config = dict(
    num_hidden_layers=16,
    num_attention_heads=7,
    num_key_value_heads=7,
    positions='rope',
    rope_theta=10000.0,
    parallel_block=False,
    init_std_o=0.0159,
    init_std_up=0.0897,
    learning_rate=0.0226,
    schedule='wsd',
    decay_fraction=0.786,
    decay_shape='exp',
    final_lr_fraction=0.05,
    max_seq_len=512,
    doc_mask=True,
)
Each number is 128 + 32 x the weight over its row's rms, rounded and kept within 0 to 255. Layers, rows and columns count from 0. The size above them is the row's rms in percent of the matrix's.

# layer 13 MLP down (transposed), 896x224, rms 0.0664, rows 798-812, columns 0-111
size [115  89  96 108  96  88  94  93  88 101  89 118  93 101 104]
[[ 75 137 149 125  98 111  72  49 119  72 140 104 167 118  80 144 166 188 156 174 126 120 153  86 136  91 104 136 110  83 102 141  99 114 118 150 157 121  61  73 154 127 149 153 123 104 147 168 150 131 128 143 116 147 134 120  91 106 206 152 128 109 125 105 136  90 177  83 222 164 160 103  71 107 160 145 102 107  77 116 144  88  83 177 136 129 100 116  94 121  94 154  47 145  95 128 141 122 236 173 110 121 114 133 138 125 118 139 103 187 118 178]
 [ 99 139 144 148 110 159 152  91 106 107 116 129  71 123 101 112  62 117 116 106  79 129 109 123  93 164 102  60 124 163 108 128 126 108 109 140 107 168 133 152 147 141 142 132 127 114 138  78 114 111 128 174 154 134 148 127 143 146  61 138 156 147 137 152 125 136  81 208 108 198 191 169 158  98 111 121 131 196  85 101 139 191  94 178 153 132 158 146 123  95 148 137 145  94 152 121  81 140  69  61 111 142 158 165 106 150 154 132 131 119 168  61]
 [131 148 180 155 122 207  89  83 103  75 176 158 109 142 143 147 155 160  72 106 143  99 102  69 113  80  84 128 174 141  85 188 105 168 134 133  84 179 139  72 131 204 122 151 175 131 106 126 115  76 135  59 146 139 111  92 140 145 157 102 151 134 125  71 132 108  85  64 101 208  66 117 151  84  74 106 147 156 161 124 136 115 130 176 135 118 108 159 163 140 136 111 128 101 107 111 130  67 163 176  68 150 179 160 149 126 121  64 140 138  97 132]
 [111 142 145 138 105 149 151 138  91 109 150  61 178 136 134 154 133 132  88  70 107 128 110 116 112 114 130 118 103 112 104 183 131 161 161 141 102 101 135 214 182  57 153 171 206 172 140 144  94 146 171 147 134 124  58 135  83 146 103  89 179 131  96 183 156 120 138 158 139 133 165  89 106  96 139 107 133 112 105 120  95 104 124 157 149 147 139 106 181 150 183 169 118 107 154 124  75 153 166 182 136 134 207 102 181 118 116 106 165 145 161 112]
 [104 173 176 112 149 112 101 125  88 135  83 103  96 138 122 145 112 173 119  93 161 101 173 124 133 110 108 184 140 136 144  90 171 140 134 145 131 111 168  84 118 142 114 150 145 144 161 133 171  99 182 123 100 149  86  93  58  50 179  90  67 137 139 108 100 149 114 117 124 173 122 135 143 108 105 105 109 129 104 161 107 198 158 104 120  90 130  74 132 122 154 158 171 141 135 135 142 105 136  73 160 106 180 135 147 114 172 122 125  92 157 141]
 [130 141 154 115 123 186 133 165 135 134 114 135  72 109 137  93 149 145 125 119 111 136  72 131 143 175 118 132 115 111 148  79 158 134 159 106  98 162 133 187 126 160 109 154 161  97 128 135 130 164 142 163 186 116  65 136 140 152 139 139 127  84  99  90 134 117 113 142 122   4 145 120 142 153 106 154 108 168 116 114 187  74 101 142 134 129 136 161  85 163 182 194 115 115 118  89  69 159 146 143 114 117 160 114 164 160 118 115 152 109 114 127]
 [119 184 133 127 147 109 131 164 179  80  98  74 177 134 153 131  86 151 149 153  89  84 146 128 152 108 145 133 172 165  82 132 181 125 105 170 131  97 124 132  83 183 134  98 135 209  98 126 140 142 128  25 124 137 114 103 145 102 171  88 121 119 137 164 100 133 105 150 172 122 169  37 105 113 100 130 113 156 138 120 126  67 148  98  90 169 135 171  96 123 118  80 123 104 110  96 105 149 210 134 100 106 144  95 152 156 161 160 108 113 157 168]
 [112 118 137 137 150 144 137  78 105 102 158 115 200  93  90  79 128 136 120 132 110 159 165 153  73 124 138 140  99 186 151 145 148 151 178  61 115 141 200  95  97 133  97 111 138 146 103 211  94 109 173 120 162  92 165 131 130 146 147 112 108 164 131 119 119 120 105  98 133  56 134 139  89 131  94  90 114 179 147  95 110 164  79 133  99 102 131 113 120  95 164  88 104 124 127 154 187 167 119 124  93 168  92 157 139 128 110  85 103 132 114  93]
 [103 123  87 111 112 197 108 144 128 108 161 150 144  72 130 112 148  77 160  42 128 165 139 169 121 160 172 168 146 126  88 146 220 105 123 168 111 164 155  69 134  88  88  99 131  74 112 167  98 156 155 114  81 164 181 151 134 128  94  26 154 131 119 150 162 178 177 143  58 110 165 119 178 115 115 150 164 194 143 130 153 138 191 140 118 120 123 149 127 107 144 112  98 116 103  86 136  75 162 142 137  96 127 148 146 127 164 101 117 111  94  98]
 [145  27 169 137  73 120 105 129 159 163 149 129 134 159 169 131  88 163 159 136 111  88 117 130 154 129 113  58 113 122 119 136 116 123 116 115 126 164 120 127 160 138  85 125  93 145 170 149 139 132 187 123 168 106 117 122 100 139  82 178 134 138 153 187 114 143 102 169 127 139 154 109 111 191  59  78 161  96 151  94 166 134 182 109 137 167 163  71 155 121 110  95 185 118 153 130  86  94  98 128 110 149 151 101 176  55 174 153 110 129 127 102]
 [134 109  99 124  95 155 165  85  73 133 143 150 217 201 141 121 128 136 154 102 183 114 167 146 125 167 159  96 130 136  94 126  92  99  87  81 123 193  89 141 148 131 131  97 135  69 105 113 137 197 146 179 144 122 150 106 151 158 135 115 118 211 166 106 137 121  93 104 137 124 154 144 104 181 140 121 156 119 121 110 155 126 104 159 136  98 102 198 161 141 161 126  81 126 140  72 209 151 153  89 102  66 134 148 253 173 166 118 104 152 124 109]
 [127 111 119 116  78 135 124 113 137 119 100 110 101 138 136 154 110 140 147  92 149 148 108 100 204 135  68 131 175 143 158  85 174 135 128 110 193 148 185 175 171 138 131 147  82 134 183  92 144 108 147  89 132 138 111 167  53 131 142 103 163  91 133 140 156 145 163 141 121 107 172 106 184 114 126  94 163  96 106 177 149 192  79 148 147 155 152 124 119 156 112 126 148 118 109 108 138 170  92 144 106 141 136 157 133 115  94 120  85 149 117 129]
 [207 111 120 113 111 149 162 108 123 168 130 109 134 149 117 107 139 137 148  97  79 140  73  92 122 144 147 133 146 130 161 141 134 129 167 146 145 167 156 137 132  77 172 101 120 125 188  53 144  86 140  52 128 151 100  83 147  94 144 118 212 153 138  91 130 141 125 129 133  90 139 175 121  95 124  69 134 105 154 175 117 113 171 157 141 118 186 162 156 123 151 123 108 138 154 156  55 108 120 160  61 128 152 106  84 155 137 106 128 153 144 110]
 [112 118  98 157 132 144 177 183 170 117  92  63 139 135 104  73 146  97 145  56 114 172 229 174 174 178 142 122 116 111 122 157 140 109  76  92 150 168 138  94 160 145 146 124  99 139 118 114 157 112 100 113 148 124 151 186  70 158 153 133  89 155 102  69 129 128 102 122 129 160 167 160  98 101 107 171 140 135  87  98 178 123 139 138 171  96 150  89  86 142 130 107 108  68 136 157 106  63 130 154 129 176 139 166 109 150  65 133 162 152  75 134]
 [ 79 161 153 104  78 101 200 137 200 126 119 166 131  46 140 154 161  90  89 131 174 162 121 154 149 135 115  82 117  84  84 107  94  80 106 103 173 119 125 194 191 105 149 161 129 117 171  90 131 137  86 138 178 127 125 132 129 111 175 158 153  94 116 165 136 121 152 157  98 152  96 104 155 140 130 113  91 119 177 124  86 151  78 113 141 189 115 118 132 113 121  95 152 137  61  82 128 100 128 169 156 110 116  97 154 104 128 131 130 161 146 154]]
# layer 13 MLP up, 896x224, rms 0.171, rows 799-812, columns 0-111
size [ 97 101 101 105  93  94  92 102  95 104 104  94  93 103]
[[135 164 120 134 139 108 108 138 147 136 169 160  93 149 203  99 192 167 128 166 155  72 177 145 167 226 123 107  48  85 132 138 107 100 104 138 149 142 128 134  85 136  87  86 133  94  93 189 150 168 127 145 147 139 178 144  90 150 108 102  84 119 122 104 118  57 132 137 140  90 163 112 117 127 250  83  52 133 101 150 130 115 138 153 163 118 144 164 188 146 136  88 134 107  90 151 218 140 132 147  87 125 105 119 130  95 187 152 172 147 167 159]
 [150  98  61 142 192 130 112  65 199 167 134 126 111 114 139 117  99  93 166  96 105 169 165 115  93 191 142 103 111 173 100 123 160 136 141 170  79 166 116 130 109 116  85 118 118 198 143 152 143 161 108 147 156 126 151 149 137 138 144 141 133 123 117  98 106 102 124 174 110 130 156  87  96 129 197 149  80  88 123 106 215 130  88  63 125 176 170  84 109 123 124 115 111 112 174 139 108  97  53 133 112 146 136 163 110  66 133 145 160  91 109  28]
 [103 103 127 137 130 123 140 160 177 176  62 147 161  95 104 174 143  88 121 204 102  86 163 131 123 117 179 123 118 130  63 153 155 130 125 164 124  61  89 126 143  91  86  62 139 119 108 101 151 104 106  71 134  88 167 161 141 129 157 145 201  98 106  96 106  54 202 160 106 132 134 102  92 165 138  90 121 147 107 101 142  98 184 142 178 133 102 112  97 118  88 126 139 124  39 177  89 152 109  61 111  83  66 123 157 155 164 126 162 148 121 133]
 [ 99 171  51 134 124 128  99 109 101 112  58 165 102 103 147 116 175  99 117 143 148 166  99  98 122 100 125 115 106 125 157  51 111 138 136 131 122 129 148 135 121 104 117 116 121  46 135 209  47 163 129  95  95 174 130 202 141 136 119 142 124 103 120 151 122 131 112  66 135 149 128 171 172  94 136 150 126 120 140  83 134  81  86 112 117 155 149 116 122 108 120 123 164 118 114 152  85 154 111 120 119 135  75 153 114 149 143 165 121 125  98 129]
 [111  86 134  97 173 131  99 119 100 171 140 149 109  81 158  85  74 124 122 109 120 189 128 115 128 101 140 105 146  98  95 126 141 128 140 142 149 155 105 111  77  85 185 118 121 166  54 118  97 112  74  97 148 177 107 118 190 162 171 138 112 126 184 164 144 149 107 148 110  50 119 193 127  98 118  33 144 167 139 105 109 128 105 102  85 111  95 117 171  92  88 116  78 143 149 152 133 133 144  83 124  99  90 164 121  96 140 141  76 156 149 125]
 [128 114 164  89 119  85 130 129  84 171 137  65 144 109 119 176 145 139 103 102 142 141 166 102 174 176 135 169 153 125 108 154  80  96 162  76 144  74 151 129 145 118 144 146 127 129 115 139  82 164 151 181 168 190 154 170 157 152  80 104 112 127 157  90  95 168  94  61  64  78 136 122 145 133 159 121 169 137 115 144 158 177 116 113 117 177 165 155 173 122 121  99 127 102 149 150 143  60 121  69 122 111  97 154 196  91 116 157 139 137  76 101]
 [144 149 110 146 212 133 126 165 160  99 119 219 121  71 166 140  99 140 201  93 102  92 144  98 121  98 191 117 188 151 131 104  86 136  77  75  75 101 109 103 106 163 158 119 128 173 204 105  60 182 136 169  82 143 148 143 122 139 104 126 113  84 137 132 165 108 129 152 191 106 144 163 100  91  80  85  83 143 130 141 172 139 132  95 149  65 153 137 129 109 146 150 134 154 108 147 128 178  94 151 122  75 155 103 170 110 153 161 175 102 111 119]
 [189 122 181 100  82 176 149 122 130 158 118  89 162 120 152 141 121 154 137 151 157 170 146 165 148 116 151  99 112 176 119 169  64 109  72  79  82 112 118 160 131 143  92 128 109 134 124 134  77 116 156 136  86 162  93 119 123 126 121 153  98 122 177 105 119 149 113 126 149 122 152 104 143  89 151  69 110 126 113 155 116 102 134 150 110 139 122 137 132 113  98 151 201 220  94 109 138 132  91 140 139 124 138  83 112  64 121 126 151 174 106 195]
 [ 89 180 147 143  94 178 129 183 141 100 195 136 172 115 139 129 131 120 164 165 136 107 158  93 113 111 180 115 100  89 155 121 165 133  68 107 128 123 131 153 108 138 123 152 179 140 145 119  99 189 100 147 102  80 137 154 188 136 120 161 147 126 153 161  71 158 104  78 114 108 119  96 107 133 116  94  70 133  96 122 155  95 154 106  80 191 132 126 110 101  82 159  89 101 151 179 105 142 115  66  92 168  53 126 115 142 174 123 169 129  75  60]
 [112 128 161 122 167  74  59 149 161 101 108 110 104 174 113 138 188 101  91 166 100 145 140 124 159 126 122 109 127 130  45 116 110  75  94 138 105 120  97 146 144 135 141 129 125 180 167  91 117 125 105 184 209 119 130 131 172 143 112  80 172 138 160 102 102 154 138 141 133 209 106 143 128 147 101  75 151 114 117 102  69 116 177  53 160 113 116  19 151  92 118 120 149 105  95  94 128 147 123  77  67  73 191 145 163 157 193 115 164 104 100 121]
 [ 95 178 160  72 181 167 163 123 138  69 156 109 148 146 140 126 132 143 137 128  72 149 152 156 120 118 142 176 198 204 148 133  94 134  65 122 154  64 164 131 135  96 158 134 128 108 151  89  91 113  59 104  99  62 116 222  74  73 127 148  77  79  88 129 155 112 157 150  99 156 118  88 158 130 218 117 157  79 162 187 137 145  81 140  55 150 143  93 114  90 100 117  76  96 159  99 123 154 127  81 164 126  76  74 159 137 180 150 135  85 120  85]
 [ 88 132 121 139 169 126  82 135 131 161 123 101 127 120 144 158  80 120 136 163 131 244 123 109 114 129 102 139 175 159 138  94 120 150 138 144 121 143 113 146 103 144  97 186  79  84  79 158 116 130 122 215 146 103 107 138 131 142  98  94 152 137 124 117 114 110  81 137 133 128 132  70 187 135  86 121 131 121 188 154 118  70 129 123 149 124  55 142 126 105 154 127  81 122 114 136 182 139  63  86 135 133 174 134 129 173 119 158 155  87 136 104]
 [ 77 134 108  86  52 121 147 130 137 147 133 146 139 185 121 155 150  90  89 169 120 124 111 121 103 122 225 100 161 187 104 162 109  78 205 133  86 146 124 127  97 182 113 130 135 154 141  81 117 121  90 164 121 144 127  83 149 149  83 163 140  95 176 139 174 164 113 145 143 149 129  70 128 135 199 114 100  82 126 143 139 115 103 153 124  96 142  64 119 130 131 172 108 172 150  64 170 120 118  97 132  73  56 120  96  96 184 120  73 102 115 108]
 [125 140 122 100  79 132  77 153  84 146 146 184 100 202 142 153  79 190 142 103  95 172 133 164 163 190 156 124 106 187 136 132 152  78 132 133 161 119 198 124  49 108 101 141 137 120 159 147  43 103 182 110 160 133 176 154 115 150 125 100 110  98 205 112 170 108 160 108 148 140 105  92 130 109 165 117 114 118 172 165 112 108 164  75 177  98 127  96  28  46 101 152 188 112 160 137 127 159 151 126  43 146 165 103 116 116 149 139 174 131  91 164]]